{
  "d_model": 256,
  "head_dim": 128,
  "vocab_size": 8192,
  "activation": "swiglu",
  "norm_eps": 1e-05,
  "rope_fraction": 1.0,
  "attn_scale": 0.0884,
  "bias": "none",
  "init_std_o": 0.00234,
  "init_std_up": 0.0159,
  "init_std_down": 0.00141,
  "optimizer": "muon",
  "final_lr_fraction": 0.02,
  "dataset": "wikipedia_en"
}
Each number is 128 + 24 x the weight over its row's rms, rounded and kept within 0 to 255. Layers, rows and columns count from 0. Numbers have three digits each. The size before them is the row's rms in percent of the matrix's.

# up: layer 5 MLP up, 704x256, rms 0.137, rows 539-573, columns 128-255
# down: layer 5 MLP down (transposed), 704x256, rms 0.0931, rows 539-573, columns 128-255
# gate: layer 5 MLP gate, 704x256, rms 0.144, rows 540-574, columns 128-255
up539 108:116147092161145101131143144117129098130175138122175150152120107134076206130122124117109121111113076113085126106111122118135150116125097147173075121169135119168111118104138162145136103120110082140134110150143133139175153141145148091166119107130115131115124135133113119079212119121118133158085138149146120111131170130182111133140139111085147107133134096177146125156147144123062094104161
down539 108:124090121112105157135154153096073121091160134080147166111144113134143156123165132120133102129144116129128120093128104140144137087178117135061086122132079067110129169123111131108111116158129103169125104131124141112131174094174126125139157125136132104146150131104115160128166139159166133147111169134141126135142147150141137166121111120095131149099144138147157117120090134107143153132102
gate540 090:107161146067144119100080147114146119153121104113108125116149090170127112136145091109121144114111125118137118123132165126158133109134176151087142078151116122138122107117126139134130134118180096150123135121154145115113124100129077139127151098140141154117163149111112150045088127120177133113152113150144140114139152176126124134134101151135112120163135120140124108157162082125115091113126
up540 094:132096101153122188151129154121108136134159160131148157135155149131150147168150131130174089145136107097111124069103120138158091107080154135114123110146101106133103132121087123128162127171150151131098144117137067152105127166139100137123097106154111112155155121121102099122108160138143128101154131159110152129080103126105114123103158152148153113174126100104091125096126132086153176089126
down540 093:095110129094120106127085125115145151138136111161113117135126145125152118149127123129124176136098136151127104098131136132145148115188105129093124103126111098099142106104150098149155152101135140131134120144113151140135135130128154062128139118127132125110109105142142153162071099124120107106124127086111147144134159112106128084126070125112114120099132126122139108101144116201099129153121
gate541 065:175160169067180102194112093120124101142126121130085143148118092114135108102115113081118143148143118143098130118117145097154126114094097136121111161123105111116165140142100139141126121139126125114134105140192136136163099139110102130162152118142129157148101134112144142100113155165137133138170144157142145096139101128121154127113098116118122115166146160091091127153084127127079181159123
up541 071:170135150093115112134118109106112111097112119102097131141119113107161109124099136111106158150171109139103096132126116134111140112107051108129126123089096134114150136140123131125141110133133138119156137143197128144104111115100091191126183141171133172163127120109134147125152165161107139121139151146135117123124091151123122163113091146135117105160141137068101120150124121137126175113131
down541 075:155125118138185142147137124123130123128118091110124136139126121123105126094142116138116099105120136105134113111162128097145118103127160120114154131114153122108128139125120132111160147166106128150142111112107109160121089144108145117136139124157132111081090132125130152160160115125141137140120134157132141128096100074158178122151115104090138141148158117151103112130118138128168113128162
gate542 103:125206132126141144118119163121098116173121119109111147146118128085160100074140114110127141124129144184142136136136096147117124126168082096137133132115161137134155148088100130106151076086130155167167179150149096126126128127114147131136122112109149116134103115124109147131103148141140126094105135121119149118123135094112140123113147128137100132148144139150070143128094120102185084133106
up542 105:135125110092133119134149128100114147129127101128106117118107107141109132167108093092127151104109131120122154123157100115184083182143104086161125159112100068151086121117132126115088121096142092092160140131133183112123159129123125145146122150117147119098123134165165118156167149139125124110119150124111101138098144129122143153124109116101083140120163118118165128141132130194152166124110
down542 112:149115074149130109132156098123128152089102169183115091101170094119104143185114176108164161125140132084139127148116119108160149156130121142092086149160139163154098133115127112159163146147145115121152105155150152127139143107159152094142157139127110145124150121202110115114162124144102091128101118135132121163157148084132125152158140136147118157133140164114169164125175082178152131152113
gate543 110:118102114127148136132136133134121096163154130142149141154104141148101074148070112173145154120117119136128127116111134156119149101111187089161143103147065139116135115135115134105156120147103139105098090094125138127126114157108092079157135127124146141137113096129086101167161147167154121217137130090089149141145173123097113101136094110132117114109142096128143131137144128113165147162125
up543 113:122128103151134169147134139129124156113128142070125153129106151114126124102176110118122156127141134141107130122097077132089078119118105081095145051109139118191133149152096168131119126134126162144123137093157128122120145135138179113145102144146103128114151075112154133131100099090113109151137121111130095100132070112127144117080141137110138105142121116122129138169142168141157136151062
down543 109:153100170161155120175157120164092077126159131094140112122169167122153148123137122125091129125140132147119156106133147137156074147166105129153133134140182103149129163108111146141138155107153136149110154114144155136107115155140161091120133117120115128121164146107087124145113129111144136129127098112159148104125118144107070127130134139156149105153120112157132097143126122137092138132163
gate544 096:122122160159097163161112114130087166116153136130090186139147115083155139147080146125115110129091143158065144123126114155103165158111081089118102120116147126118133129091112127147090143144124132100165143144125121130124119096143102136117136142123115094140128136116136130178127126119136156083111088115124157118119148119121124122101113166160127126127125119132098113112091147148117135158128
up544 106:136137130122136116106114072123121133129114146120093127136154152130128132106128110130122093163109133124146137125124098106117127088144121098107097169106091156132154135129131141096132120080129112101110143147135103146122102105132132187129133115123117100141101126119182119177158146134160102126126108103110125161120133167082100097121150148131143111127142109136129112128156144145090131116087
down544 093:133097132144112160129122085115155106103145132140184132113115134152137088144103149135114092098122102137083121148156132075128130150111127147151149092127165131121121118156125129156128174135099131130101146128122122115142130163111124106158136125133118167111110122117108138062119148099125159129100136134191134133114135120195097123169102116123102107109091114143138165135109113134141132150132
gate545 113:141100106136163160128145137093165110076169142087146157124168111159140118090131099173168147129114098131166145124138143125138132116156137141139151107156075170099129145120117136170133124148097156069118095174107107142151127140108110116123135140157142151120155164099110124111140107123137151145143112121192171061129137139132120123141144112113135131116152151114087149141155120143132141109128
up545 114:136126135072138123115158148124136112126168120111107085160142133158119080158105129159140136164134146110129112129160135112094127140148113149141127108124120110088117104174159130192146160112142174117145144069179123110154124143137177094116123111110129139123145133131137117119148128128132140161168127096110111090158149171125138153118110126071138150142166172136164142156140137129144111112148
down545 113:104152128119117111083145144083130103109112124106159121126150090155163139144139064112137128151152145130106093102135114167123120133161116089148114145046141079061150104105111135111133148139114154093139143120128183155142098131141135084122143144131129151151167135136087134137154125176126110149098116082130131154146171110171139116129123123089157140139162125101114134147127137098148113190100
gate546 050:137129106143132169114141138130119121104102147112044123137073132107113158114125139127120116092171160145157123159091173119141102093126125160122121155137108124136119125149105123130126114128127112117156126173121166135156154166125094122098130135154120163160169095134100143121169123075150085163070152124173133156127135135092140092178130150155175136128094112108164133102151126135135117150137
up546 052:131104103127163137123149144127139156089125150085076110144114149132133151093137125145105143094158167143138146156137129115117073121118112170124119167123125148144128119141100107126121112139131107141166143166115150147140169149136109146095131130152121151153165071141076121102148108095158117161080128143133108197133156132100136151145157119153201123120127106124140105089120123113135123136147
down546 058:125149118129157124101133185134129138136164115128106123145103124164127150117119125123147118140166121109151140186114132154134096149139117146165105153129105108137079109135114146132145123124144119107163134159097152091154156147112140147148124120117145177179113102130147137187113169147147150116141121165195111133154108092095122165166145138117155142147137157141125080087119136140139119115159
gate547 095:124147175089112168114171103140128155148149094133113097151104148086121124164130120147101138139110127116143132140131113109133131123095097119097139102151083087094130128135163120116092125111159126114136106145110143169177136135086128154137137138141114161116128099125143096125136203145120109170132111121126157123110148123144155143174117157139122151116125126132123083151168113143146135156140
up547 106:104118153135144128123105156127153114118152162075136127166125107182180131116127168161128169082101144121116141126132132161147085152108130142143116186142169130121104123082148134186146134174102165138122146143093120153128101092131116134117143141110152156129126135134140160146096110065135142130143145126152128185120147159111081122100111113130121128092155118133127165119109124165156120124127
down547 097:134079158098140177135130089131087131119108116144141168148131134141093123141138101117149081121129161142142134132134103153154130108147087138115179162193098118155113147155107136129137145075135123150083148123123123119151113143110167123121121115101112169132098123131135120081113173114129120139125121104128170056139155160121174172201142141154160110150105151137149163168097126090144119169112
gate548 071:114121119119114086159111112098149168146140123128147089116140174123095135128116122169113156125176142150133173097076145108181096130143117131123097075132112105144107121108129134104143136125081137105156128163126146128164143162096092153118107137122146121140161149128108097140106095112109111159109134143138121113155122149134158184145132125142123158118097147121083128135132122113133101059115
up548 072:147144117126095156128125131104155146154116135081140128112139153136103098097124142167117105123159117167143116134117147104120068176133132093125144107153109125126150135113142141103137142124160161150157133112137150151112160133107104092091142121152135108080123145131106108161127141163117159136113156172172100076118120143123128132069129122114106173150088157147131106102114097121151111082098
down548 077:106106106135158134087122137124152130106100142119080116135079147131122152114117159093091116144142092191120095166111152128103160107111132105145180139148132170125113130129112156130139160118140144115123131119131120132117126115126121120132153142085155073157114152163109158108152157136129155152151131100139149142121120115098156135123098131105179150102153125120134146121145150128135174134108
gate549 181:101156131130124115115154143161133150093110120134115157143103119090138129103143096097096145113121097118168135124149109107126113102134150105085132161141204102175160147099116123162094124134180079076137133141079135182105126127132106073142135133092163094145121150126126105136148105108131121097103159137088143097141148103141126136127155130098156147127121148103145127160127133154132104133140
up549 195:099139124154112111114119154139144118132128126118094127109110138117127125111155111128105133125148083171125120134109078130141143157139072150106142163102180124186099193070144122136125158165129085088118115136124140149119106087129126107122092148155130100116141133142148100142101090117134118135108127153139129129122157145123128126139113129129162158123104132141156114156125175137126139106151
down549 170:127172105169139101119144116120133127110164137116091131122127145135139100153145139163137130155129091169122098136112122125142137142112131120150108172013112124160098141104108142150113134149157120125136140133115113122122110131106104123120108124137124091088153088152116136127112106103122129153113112157088110135142128144123104178134150130129118164095115135151111125179137162151157114110114
gate550 102:155167141155168133145132099165140095087137125131120146137170163130160127158116172163145176126160107135120143144140102160152092128105104182142106129147093136144166154104125158120106127135168160141163075130115149132089130117150134141111118111132151117079133104134116121116153127092085088150099117100098116171107174107144129113142108103095150093133073129155136149132127115122107109128093
up550 099:133148097124115170080190113137136141163112141121181171130122155133165165121119104143137151118129136134134106107133110149139119123133108119154103174174110128154138176141126174115076146155169167109096118120125112131171129147158123180131102142104126111104147135125144097146140106128140120157155121129112095163116135141146114153137151077103152124143089112139149168092182148113150141119139
down550 108:155158115123144113132149158129132119143110137129131098144168141146115094155100131152070172093131143137081119118109146145146121122108110125105088125128117122139126139112145138133151070136141128106148119113093136070069155065145096146153139093132161124133158107161139119125151099139137100132131157140118128112143174133116129124139136133113093098127097130132146093120129141096124123143132
gate551 090:100148134126149121131134141111104151143107101147132138152161119142111100113132146107100132144148106112155120104117193121147128130200170101133168101103129119113104130139177124121117173095122155116107150137167154136079149094124148095114138142145116139114153112125120128156100126107121157112176120124146122101138137090162150126131133132133137185142099045121130112108129101114145142146157
up551 093:123157098162101086094150152153134149147101120113135133121157144080087122152172140128134112102131108126137149082103163050149140124103117172128115128148168166128138149129134160138118130096147133129111179139162111172119131112144157155143112130161153139143131162105125155116133133146124152169142109173116127152112125091152132163122123092141105077125143155120107150113169136119101113114123
down551 091:113103108123139145129128086139102076152063132133134108101138146156142147123123139130147103091092102100099096130131129159171167104130137101134136103126136122154097145116152148106112142101111120089131108111128130164153147104139141140124175110106152069136128107099108103118153136078105079139100120078111110123111126140138173123144121160155185123149090115145109147169124080101117161157140
gate552 073:094155138136153141118111158125141104117140132172168124148114139133139122128132153147088121136115139125194124126135133157047101143149095145171094159116161112108099102105134137119137124106092100097122142118114112128119192167151127138083148174141161105137107176141152164096129123141125141184146083154122127143150141136129101101103121130117104137121098121085171121086138142140135123135095
up552 079:143139143109110093131124155132127157147127126105107087122135073118112141096119108122149103134146113078112135114129147112147160202126123126091160125145104106149095179128159126090098159143193132173127072150137123124169134102078123161168168080133102128125133093155132113117145147143119114108136116104120142137131110109089147120171140135161177100173143128182097118122122100158154128100145
down552 086:133101089123118124145156097142133106144155110127094109122138165109097097096119129122125119127127112109139151136110102116138149148153095121078139136155131139116125136104142117100132129153133121131131090113170147157137139081161081112172122108142123126101169094128109139146054133157082111141142128087093088130120153109134127111121154107155101145121129099120128113148144133066124127165152
gate553 105:133102133159117148075111174112112168106116103150162111138135145109154112103113131136127210140117133156173122139138142125142175121150128087149132134129094091163126172180112107135133129138134148099118111136120155131132084111101112140122140092109128185129124125146161109123095143147149195162173145103092141082130108122129101102119166134129083164132132145122103085120096129170112089101114
up553 108:148103118149141108108143140125084127118121067110150112127133122136091090100125128152101150108134124128126103195121092100103129154096106086144130118083193128121135143204120154091201112129109136118134137093157114149120165057139144104162113107122130123106122157121158084077132121150135171122091111128099149110172141137112154147137133136119128099170122108151130163115170156140128127147083
down553 100:144135127138144127109145118131104118139144120158148130141038157114137146125121100153142180154118118107115146096120156137120162135181139115146145136180091128111117151113172062146066130112137147156117113127104149151134128130134133093126117108114126137156182087169161129149154174127146103159147179125148107188125107115153121152113118109122121132087146115138141114166112119145118076129135
gate554 100:135091151122127157118112110147131140181124121102137097142142158110116133128109124133149115117145122106148156108117144124155135124104101144159161132117128120112172159123126147134112126138149120201141124125166156115155073083191143068140138135110167135101098107142128120157132125135102138107139174081143132068098149154138163112126133137165128125093114157115147161143160150125138157124106
up554 103:123152129108123094114130112135114119111142128170126148124112126129144136151140120111181127127093126140134112109125170136137127165141097113127150123156143118135084159127146073134149112136110149136115104133170155140110127153110166106149139130156101116123130155117170114154064156131144113105107148121147148145115167094114138087158099146090183123142139148107109158143117058146151129175135
down554 098:114119153148123179110132114115161123138125140122139169083129124172115117134136118142124119128101098132070125149147160098178130116129172113079135155108098155148119099109137126125099126099140157145176125134094095143133137131131066136154128106104126118139143134117089133147198132132121121130099131108139091085103097146121124100107176133096102115095172090123141157147116114154160153083156
gate555 120:079108118155117090113164119151131112116142097111143128095099142138124100132163139107112133139141102128103116106126154150127162146121139118133123169148172147154149142112162156140150141081124133153116141161138098139150113126169138168133112121159088142153141119160096118124132115159145115148141130086148160121176130083178072145194161150172128120126103167116111123132075110109154129141140
up555 112:127149165115132126080127132110149127141133147142153144099138134125122102076081126117107127119135134094114134145181138147118093140121109087097165111110162117152133115149119103110165130146133147173147159111107135112121142101077143139089097107136120139122139107121159130085114162121139145128168116112115154150120091078114136056105138100146127156111107121173170127133133159119139100128157
down555 112:176117192110166127151106147120164132115160110140131150087132130126122083088092123147126146101161149088101129124151151174123138175129137087117154079123132126165137137163125176159121129095097150126102161088112144148100131141096136140102145118120101126124158093075140120135118148117103165123143105109070105120138112109116145145130112088133105167118060119130135167155130112130135145095107
gate556 053:149138126092150136131095147153095108116111115107138097149130104099146126077120168098148151098099102133105099110141142075147110150171141168123086139080106109097138115167113106113140133106126144158115134141127136139137100135175109122122101087074086133096136136099108086149142108124105117146115151161128138152099107145099126112123102104147112157112129115137103150125117122113118126093136
up556 053:073103095141131138151134108129161152125168132117138135084158129105105097158132088141119128142133124100133115177109133160136158098114124065155157144130122149133141143101105149138120120131115130142166142123149096128118112130110129161121146165189161144136108132157146177125168109139167156121141128097113148121166167128120131130116120131103093097105116165110124103127121116115094143131118
down556 058:101127089146117117134129128137169136152129192186105149106158144196109104118070129140130133149122131109161155154140163150106152135088140114151139149150125156091088118104085110139095128104129149137178172149144141103088122123138111132137143165102107118121070132123123135123116116149114133114147116130115127104109117096136164113161119109117093148138101141163168150092122101130118162193094
gate557 096:140098125175132133115139098146124133126103121115092135156112135099090109132109140104138132111159176150151105150110102092111134180090124116141116133150134150139131155142136109110131130141148153123148151108137148085132103113126156107088142118129107148136101148085141137073151118109111089152149189135130112167134145128103121166128128144144097050139145173114152145105113143117142093134107
up557 100:160114108100120143140149137135157103132147172108140097120097117127115094150117078169150165139087130112148120102125126110134144129142144128087155127080135159146122141125128119139089124148119119102102141108141128127096148119143126122138144121139166159095146135140102117141131100132153160129133154108107129108109117104131141074096127110097135128144122100119106135138114130137116125119122
down557 103:163114151142135118095157142076164098143135156119179124113102116115138131150100123123114134136125103132131087128088163086103125088140132139115130145145172150138168156128141147134105097130098156105102126134108092136084141154157121167109143138182131164149129123194098115172094101156146139137111114126141124089128160120120152109069105113134182106176124105154120135155100132102153167097086
gate558 066:116173146165140133120167106142104132114130104120126111103133134147109121127121148081129145120108109180125130096131117091131167118220126101108103164120092102137135175138124107155150134177158084128102143108093112142153161119093138143147130113108145150108154132129130107097106135086128099150124128142110111117118134150150151153138161129115148099153133141114142111100123142105152092121128
up558 061:096165107134192135100138108151112169137097089123129135128129129099122157161103098121066127114115123110132143124168155150109158120134085110066143169122113119158127139191155120159164124132116105066100124158145135099126138146101133123124119133157124128122131147123148091101120145161165144128134122122131136124104148100130093136185132129094136141119146115131112152122145078120145166145126
down558 067:154121124109101126112076106115172120162140171157140125132146119113149137115141168159127162147163133113085121165129131135136106123084100136138151107153118181112081084088089149107106162086102123162120070110162088137137073155145127139144140115134103151143132130133144149134102096129134110143086153150142142100095130126111088151135114137125136132119089113115112119137127103145125160108115
gate559 093:121089109132112135123117124127113102116154104114123110138152193109161116126087137134116146167164116108134137129141128070111142096131110107133097144165116097159109168135122129155118148092140118118150162139164093146112144099140105102084133135117127120159076120116107133137161116144134092130127077143110114132092160124123112154099143130128113128101144144148123147062171187138160102120104
up559 096:144115087154100117111138110129124102115134112103124105128119186087131131162100135132132161174140160105121131157130095099074132089133144159126108124173128070159117155114124172117117140090121117136161162153135112124107099121130126135106139108117151131152091147127130123139161117135139088111111097136099133145070172111106118113107151146158080090099165139127132110111153173105121092137107
down559 104:124111130058096105133097169096158149153110104148109093116190146141118152177148127152121149107114166105103147145128125162115123135122125161140128133088081120120131136141098157102120116104166133127145140138114122155134167160126168156110130166140140138187128116139141127112127168170125098093141163142144118141119111138120070109113187164115164072141145118131150174120102079118130148144089
gate560 032:140133188128145127135117101164128135097116127134155151096097118088164127147125075130143124126120119129168086120139157094144155129131105097118177164137091133132147161113131152118112163050133124101144110113088120124137151135171157135140119111153119145103110118111150124130087134146143154118091118117119136094132091104151123123170126070129117116134156121131117152139143104124092110135134
up560 034:117150099114120161102151159146131112141126102088133158138164128129110133099129152118137122122160132114189148138109100145166093093165117103161114117097187103124087102103119093114136128087099093164130161096103133145128140113166117146154113135112125123100149080101104146131124114115153111105179108140099107147135148144105144144115102153093125147134157139097135109125095144116132151139118
down560 035:142119119129177151149135155170123128101122135137126103128141115144152135112149143162156105114121132146079087114120138128121167162141143117137120149146084143129169116135112133145173114066132115120164118116094124169116176124097143130112143130160139102118114153124153106096122111122094105154076128122093112172126148072100128121130139111194107138111151135122132154138143107130100074135134
gate561 089:098116137097149149133115104117111133119112076118073083126125133118120123117134141147142171177131113144122078116071119115135146125090155077135108131098168120154127105137100185118128102129106117110151081130149149113132075107111168134130110142122147129134085138098119114123112137156117163137124126131139090099137128126176153130105136130074141116151109177145146134102101088127164088087112
up561 080:150106105089103089136117144098131152105102140136162143118130088136138127124123137149119136141133119085144134145117127094101082135113107089113174137115094143148091128135128131079149129167062124082126128129137141151168146102127114133107109138094108156072116151113121096159128163158121103106146134108107089134126144084119097111066150118120104172146089114119120132096182114106113104131108
down561 088:150105135112100111091119123166129123145131125162137142165129105102124120124173182148104113132072160103116141149165117155131110151137104134137143118104132131168088122081135094136138136134144122148137126085171134129121163152109136145119101142128123105078102132125111103144101103138120106119132124115092160165121147100162187172163101111142138168138151118116131115119112116152105114135132
gate562 121:138128141141115111126129116108096123107165110133159120097137113054104124118109130116137115120133128117108146138142140165122135088148097141149159149177126130115125121128136131114151144057117165107198094144110095108072134108127140170111137130144106104169129105086121107144138126125125131160098128139089110139112128162166152125121119156112077118105092098123102101110103124122155111101110
up562 120:171122126124120123106115089114106121121134097161107141153135107102145150108115102087136106157129094124133140116110118147120153116124130127092127144123079084093109118154104097156157114119134149124169146101103110102133137166120134117136154127133154166120121096094126132126137137101097103098138100138106148132137123141140132110146175169142066134101119102108110102153124087111161122123114
down562 112:139135150092133129120148084123090120065127136140156156111117104140100161080085146114116095157110112090118126111095066119094127090154131146101121103161104127139110155113162087125168147115102142113150117136136102116132133172114182163143089120134107126106135132101150129164120141129105152121128159133113140130108128126175114098108108174125097131140168152121137110168156089096147173120120
gate563 106:131125127118089125114138132095090138103118154128136151176164115138083139162142134142103099132112136135137114133148179126139113172136140124135129101135077122102107146089123093105196132119157165117104110156132098114121130149123104142112105121145113088137124130135137109130154133084112095130153149162136136124161135138138136123136125108140151152132129102125130141124150126114124089129137
up563 110:129153129140127129123112096120122142107194181159147107130163121127124100111128118193121131160117128154133101148175152127118141117163138091138165170120146157102091107112122150137098164103102152124134148100140173099202107134134128098112191146117145098109135101116095128105076083105110170123154135126134123141128129130130157095159137164119102110141122136165137114110132165084103179123151
down563 100:136133110134147161112130116129120115123111088129123127128119124167132138125116117138127174079104095117118105143173166143124135122138157126089108158072126160153182195096183132112095129114139104153106136132102156114137104148123113127136103102119138132183111120174170121146118115126168146155123124150100164175105113130134125111124115149093149139143123102132135120127083128155129131115132
gate564 112:100143110160110122158101101123107111149132164122110154126096115136176116143095137120139115148167110120142141145155111126124115138137104115119153110158096143103089152118138154129150131110140096125133083135138095150120127112140131102107131123103154080151108091158038103140098135102133123099121121146122137073111132162147178147151104151121128155115142136128134115119069135093156163136150
up564 114:162158150116095080132128134122144144102131175125134160122141103144116131133102077122120107111102116124113147091098160137131127138154144144120118120155083159090113150139107115121110129129119098150125132149156085176131129151156099125150154106159107097145124117148094109158150151127091175132079133095129124067159126159111105090117133138123157118133149108120120137115158116145132135135153
down564 101:110112120086145133093111117140111110163162083129171126141153124100146147123143130141142128138145152132114092121159143105135122106126139173116137167056179120177117140143137136151129130129128159136142169163118135116150127096113129071132101129090137133125109132129141100116147098180129159127129142116134100134129109099138140140142065098092116138106117086103141149106133110104117090150152
gate565 112:109113135117134125118143138131119151122146110150112150130195146094102071125164107115104150131106115132185088177145127109090152115112098147124124154130135146130112161147103134135134139180114147095143126173134137127122152131104105121093119108118129102098126149096121095102132126098099086115174110161146143149087152133147144142092084129170116115097137162126145149149141119152159137163073
up565 116:166134133128137132122145107121174105112142099154120131144191157125134144127134088098129146066135108083143157146151150119095124116129110139141118165161112124085140149098132110113130160188131140118127132152076158093107144126111067134097127134148150160084099110111108112080157158118134126163105140118141139131088141123148131123121169092131170116123085141131071104170159108172129138147084
down565 118:114128142117139137095131105134152093108139134109095147100125118140128106114152184130150132153085107092086128073138125134123114075116147165158149130154136159150115146140160137164152134153119131169093098140095133136132126180130124105111067167125153131105180130102085138132140145148119149157115115129080119131120104130127125090125150067119156161128108107179138163158116136145132149144147
gate566 117:142121105162084143146144081118140142134120121160193122101162125133116110084116144087125115129111138119208136136115146098127158126128122166132103153139078129147170118104088118162135137154160132120085129125111171139168136146132111153129133138134139080137144154147103126130159135143140117068171122163113127164146091149100134110124135112144125133120145107141096126119136164115126117088117
up566 104:130139156180081098147153143110121161121126086133117106118094120151131155123124128151170117107118099122106157117108168138135154142152140113145098111144107147125122137123151134151105132099127143109106110142097153154136122132121139129086112118133147140123127098080133138164145171093127100106168126173087146162129126147140108140143109183143134118107089129159078144149131145145148106082097
down566 112:109151146121117105107147125081128154115127132077152083125142162111119119121138166150133144112105144143142096127138147120145139125142139140136091109108105119119111112095139116122149179144155112142091104137092154146149151147100063089101130105148109119153091128141121134132124109115148142115082113161105157117152146117157154153101079071149126113132098111173106120144124148158129122104160
gate567 133:080151056144119179101105162109051118124151124139111084170124121107095132164157157128189178136101124155065133138100137121151119115129157099131135113115119129132151097109102121114127166157120132125179156132122125142104141142125115129103105144098130124115150112131101123111074134100096081153131098123145121092114112126165118087159097144140130143172158101127125108166155125151142119102113
up567 123:089098143158139129183111138146112174147167131135089149146130154158128130155142131121121147133171135130107117106163148119129138114176148124095127104115133099114164135093148090106141078151155147110121112123168120147118125110162135150138153146117087133114105167136133144111109127107068164167109157116158120125115152168101128105091171142157101130114067128128127156102157117155145135148121
down567 124:117163130172110123128141095093152149099098155115187126158144149182134129119116146143142144107144143111127069119105096122088102143142131099106142175121143146158092133139139132147141077125130153134100082119126109116088172163122109144170109154120120153096153089099176156144140124158121135148150092103090145134126148145114157126134171118135098102100118164142145132085122114150102105118106
gate568 106:102147158119133103137117130104113081127136134100131167119136131124163123121106130134123123104153126094120147138164090138104141123125080108118108167127128167149108099107155137147164139135171121148101153111155156145182120134149114149130091127108083172145158132149081151114124129164166132116141137105110153167129113121098108102120141138189172139122110133118142072102137074132094155131148
up568 105:146102129121086138112106131105140168123139163141159114153147130123163127140149130105150106138113085141142164130132096149119115105131137108133146088095147140132134100157083130106134105129055163069109141112151091109102182120168129155122133114090114131150101116119172106100074119136157166144080107132137086110139113105106108133111128127118114135157109141140110094126158124138129151085149
down568 101:127076102114121112098150101109119078153116127144132158087110162100073148116122075155106157099123099150108123092152117134124130112106105149176116117124199156105109136162148145122150137133127148124138086149135165173133096115108146134124144142136148172126109161100134140126142146121125114102159127130121174140142137128118118111113169194148070106131097089105134157154130137117123120131094
gate569 107:118110162177142126106148140111152137101137109092134176105137124162138167140129150132118103171115119129132091179162141150137137133151107089132095102143141080114090147150128160105084087141136148140095123109127090154092099080141106155125097148123119078109104133119119128134116098119151186104124128093129107153127100079102142156150135113145141178134137127136119178143097119137161154100117
up569 105:099133115105149132101140089144111112135108125126168123097152150148124148122149170157132107143104133160130114104135136140106113139135156151117150108090189148111108140128108164158121147098121142130125138112134153148155155125110126098178127154143136125130135124200144114159139127152133129155098121147157163089127077101139115106161093087134122115136138147148109100130091104093114084126165
down569 106:121107093172151102107139095131130102120157136156120119118142108092121126097163159133171154098107133096126115100140142114129115127150151120133122165113126127126100148125108136148068136124116159158101130164149095166114143128135110117160181125119130119125113099108103136128142150150089137160080088181133138074102132119142171160136119141195108108134158153141151130106144129125146119123129
gate570 120:151098195114109148110145138097114134117164116178141144098169180147120148126154142140129146076090141154155121132128113096166113093147166118180113122127107119086112188098130137140153107116124159133108143089113110140144113142108143105094131116121161117140147149094133119146133083110145139145148116170112077160083167097105144134115106137149108158144129125120115147111129168132104127111095
up570 108:103134103135139126123147113143106147136121119100142193162182140149114127121079108139101103167141157124120116150128142091126141106131174126120106124154102128146135138129103110135118110150160132095105129153101101130140141145129119107111109121129196122116147137132119149063150121151142157108115101106133140153120140086120151126143129131096137167133117186139159167115143102146058177075138
down570 110:081102130120145164096143130117097131144141150110128141133112131103084147112096074133127126122122179107126152153130125129126154098106101158097132114143116152125164102148106131098113132157137095115111139149140154145141105125136128125125118122130155088133072121150138158113176116172131089114132096087152123101119142139097104130163141136114163156092113140140152104096139121156099149183160
gate571 080:127139109183153132095141105140118162108148101139107173152139115120083098077104128109132144151134161105123136121098148111117097110117128120151170093124159118104125137117146066090129096136090119183151114114143154121123123089142161137152133157142128144147129100134123180119130118177099144109122132118102143103131123146108187153069126124123144134096099125101123156101135098123152143112111
up571 081:127095082104127125102130123145084134090128171122135158130144166072180111165110122143084118118156151114151125136118102133126134136126105072126120121112141163091160109140109125171140093121154118143105142054114158122121140134094113123132128106130142133102172136105139200129132129140092116155113143135144182118132114170091163122123155109128112123130122133125112120146126110125097106123136
down571 083:096132122198131152141107137135140146129115119115165153099107118141142120167123148100150119123111138104116099147172087154104129138115158135098088110168102134123166128167203150149119168108120138101126137159107100103118094113126136135107114169128091153160123168124111101142117141123124104117128110138137165123145140107159140116163103140070117162157126110099133096113130139106150145103142
gate572 113:133157143111078171104115112130141132126149114106122114200127154136105113151079126156120166171114113112130095153118150132150154155167129125121121136158093123114102152177144134159167112088097090096135139108168118100107112131134094113097157124147132132082133082137129115087128107113141154127122146094124088097138126113136153173149126102160118139148127145089134106153090107136123137090115
up572 113:127148120126093169147108141170134130156158134112119174135139160126084116124119094139122178154109089090118095119111161128129105175184108116155128115139126152139128157145151128160174143146127109099127111140157143108135138102125145105099121130140097127082126079122092161134156113132148157134139119110117120142174136162142145145153126107105111142113164109137157144099134136135107076122129
down572 108:159124097121127124107110119122135130109113132113150161141144130139118085134143098124063181143179105097079158056148090111152104135119154109142136101129151131123089107125161124099106114112138145139120144119110094117125087098132116104124115169133144144138152138124098097103105151097136137121106129125150112132162086103159149153134137121152114133158122108146104096082115142123114150100169
gate573 081:135124156141130134145099161135132135102084082128128158163118135132083115134097136181138133113082123083141141134119121180185090124174139146133141111106133101134184109099116130105113141131145075133088160153113159133103112139139107138116152106127137126127114158129118118152127112152092163118127140109171142142124115176101125119140112172140154154131165132128126138135152121053153139092116
up573 091:120156132146133153128096104156145148134116093148119158078136147131076092084113114140138164115100125083131137126128130158125094160195137118123124108094131154117166126122125133118118107080134109103135128106104149118089101153106132158092124138098145175126133148086107090098114127165145158128121171113160130144142081161127143148133147147121139096140133114108119113120149096088133073099132
down573 092:129080120123117107143113110107110147144144118108112107183105123138103148127131123128116163132137124106135158137119067148124139115098139143112169119120126157170121117088132110121135163143127101153077159151080156146155149092167153140114094097158126137161135143147149110124108111128127140116112122108144128143125135080138160098111132158142139118169166131123133118108125129132159175118117
gate574 051:152109132136137125161097126170117118129151203077106132164112148075105139104132125083153117128128102107152176145121128169112161129087115110101117140131112106103124153118114111100102154140099116136146111175166104110138144105157121117132152127142130138125141113158121191132114133154098154148149093059142134131155122122142132149064126128123130102110141120112170121123131139134128127159154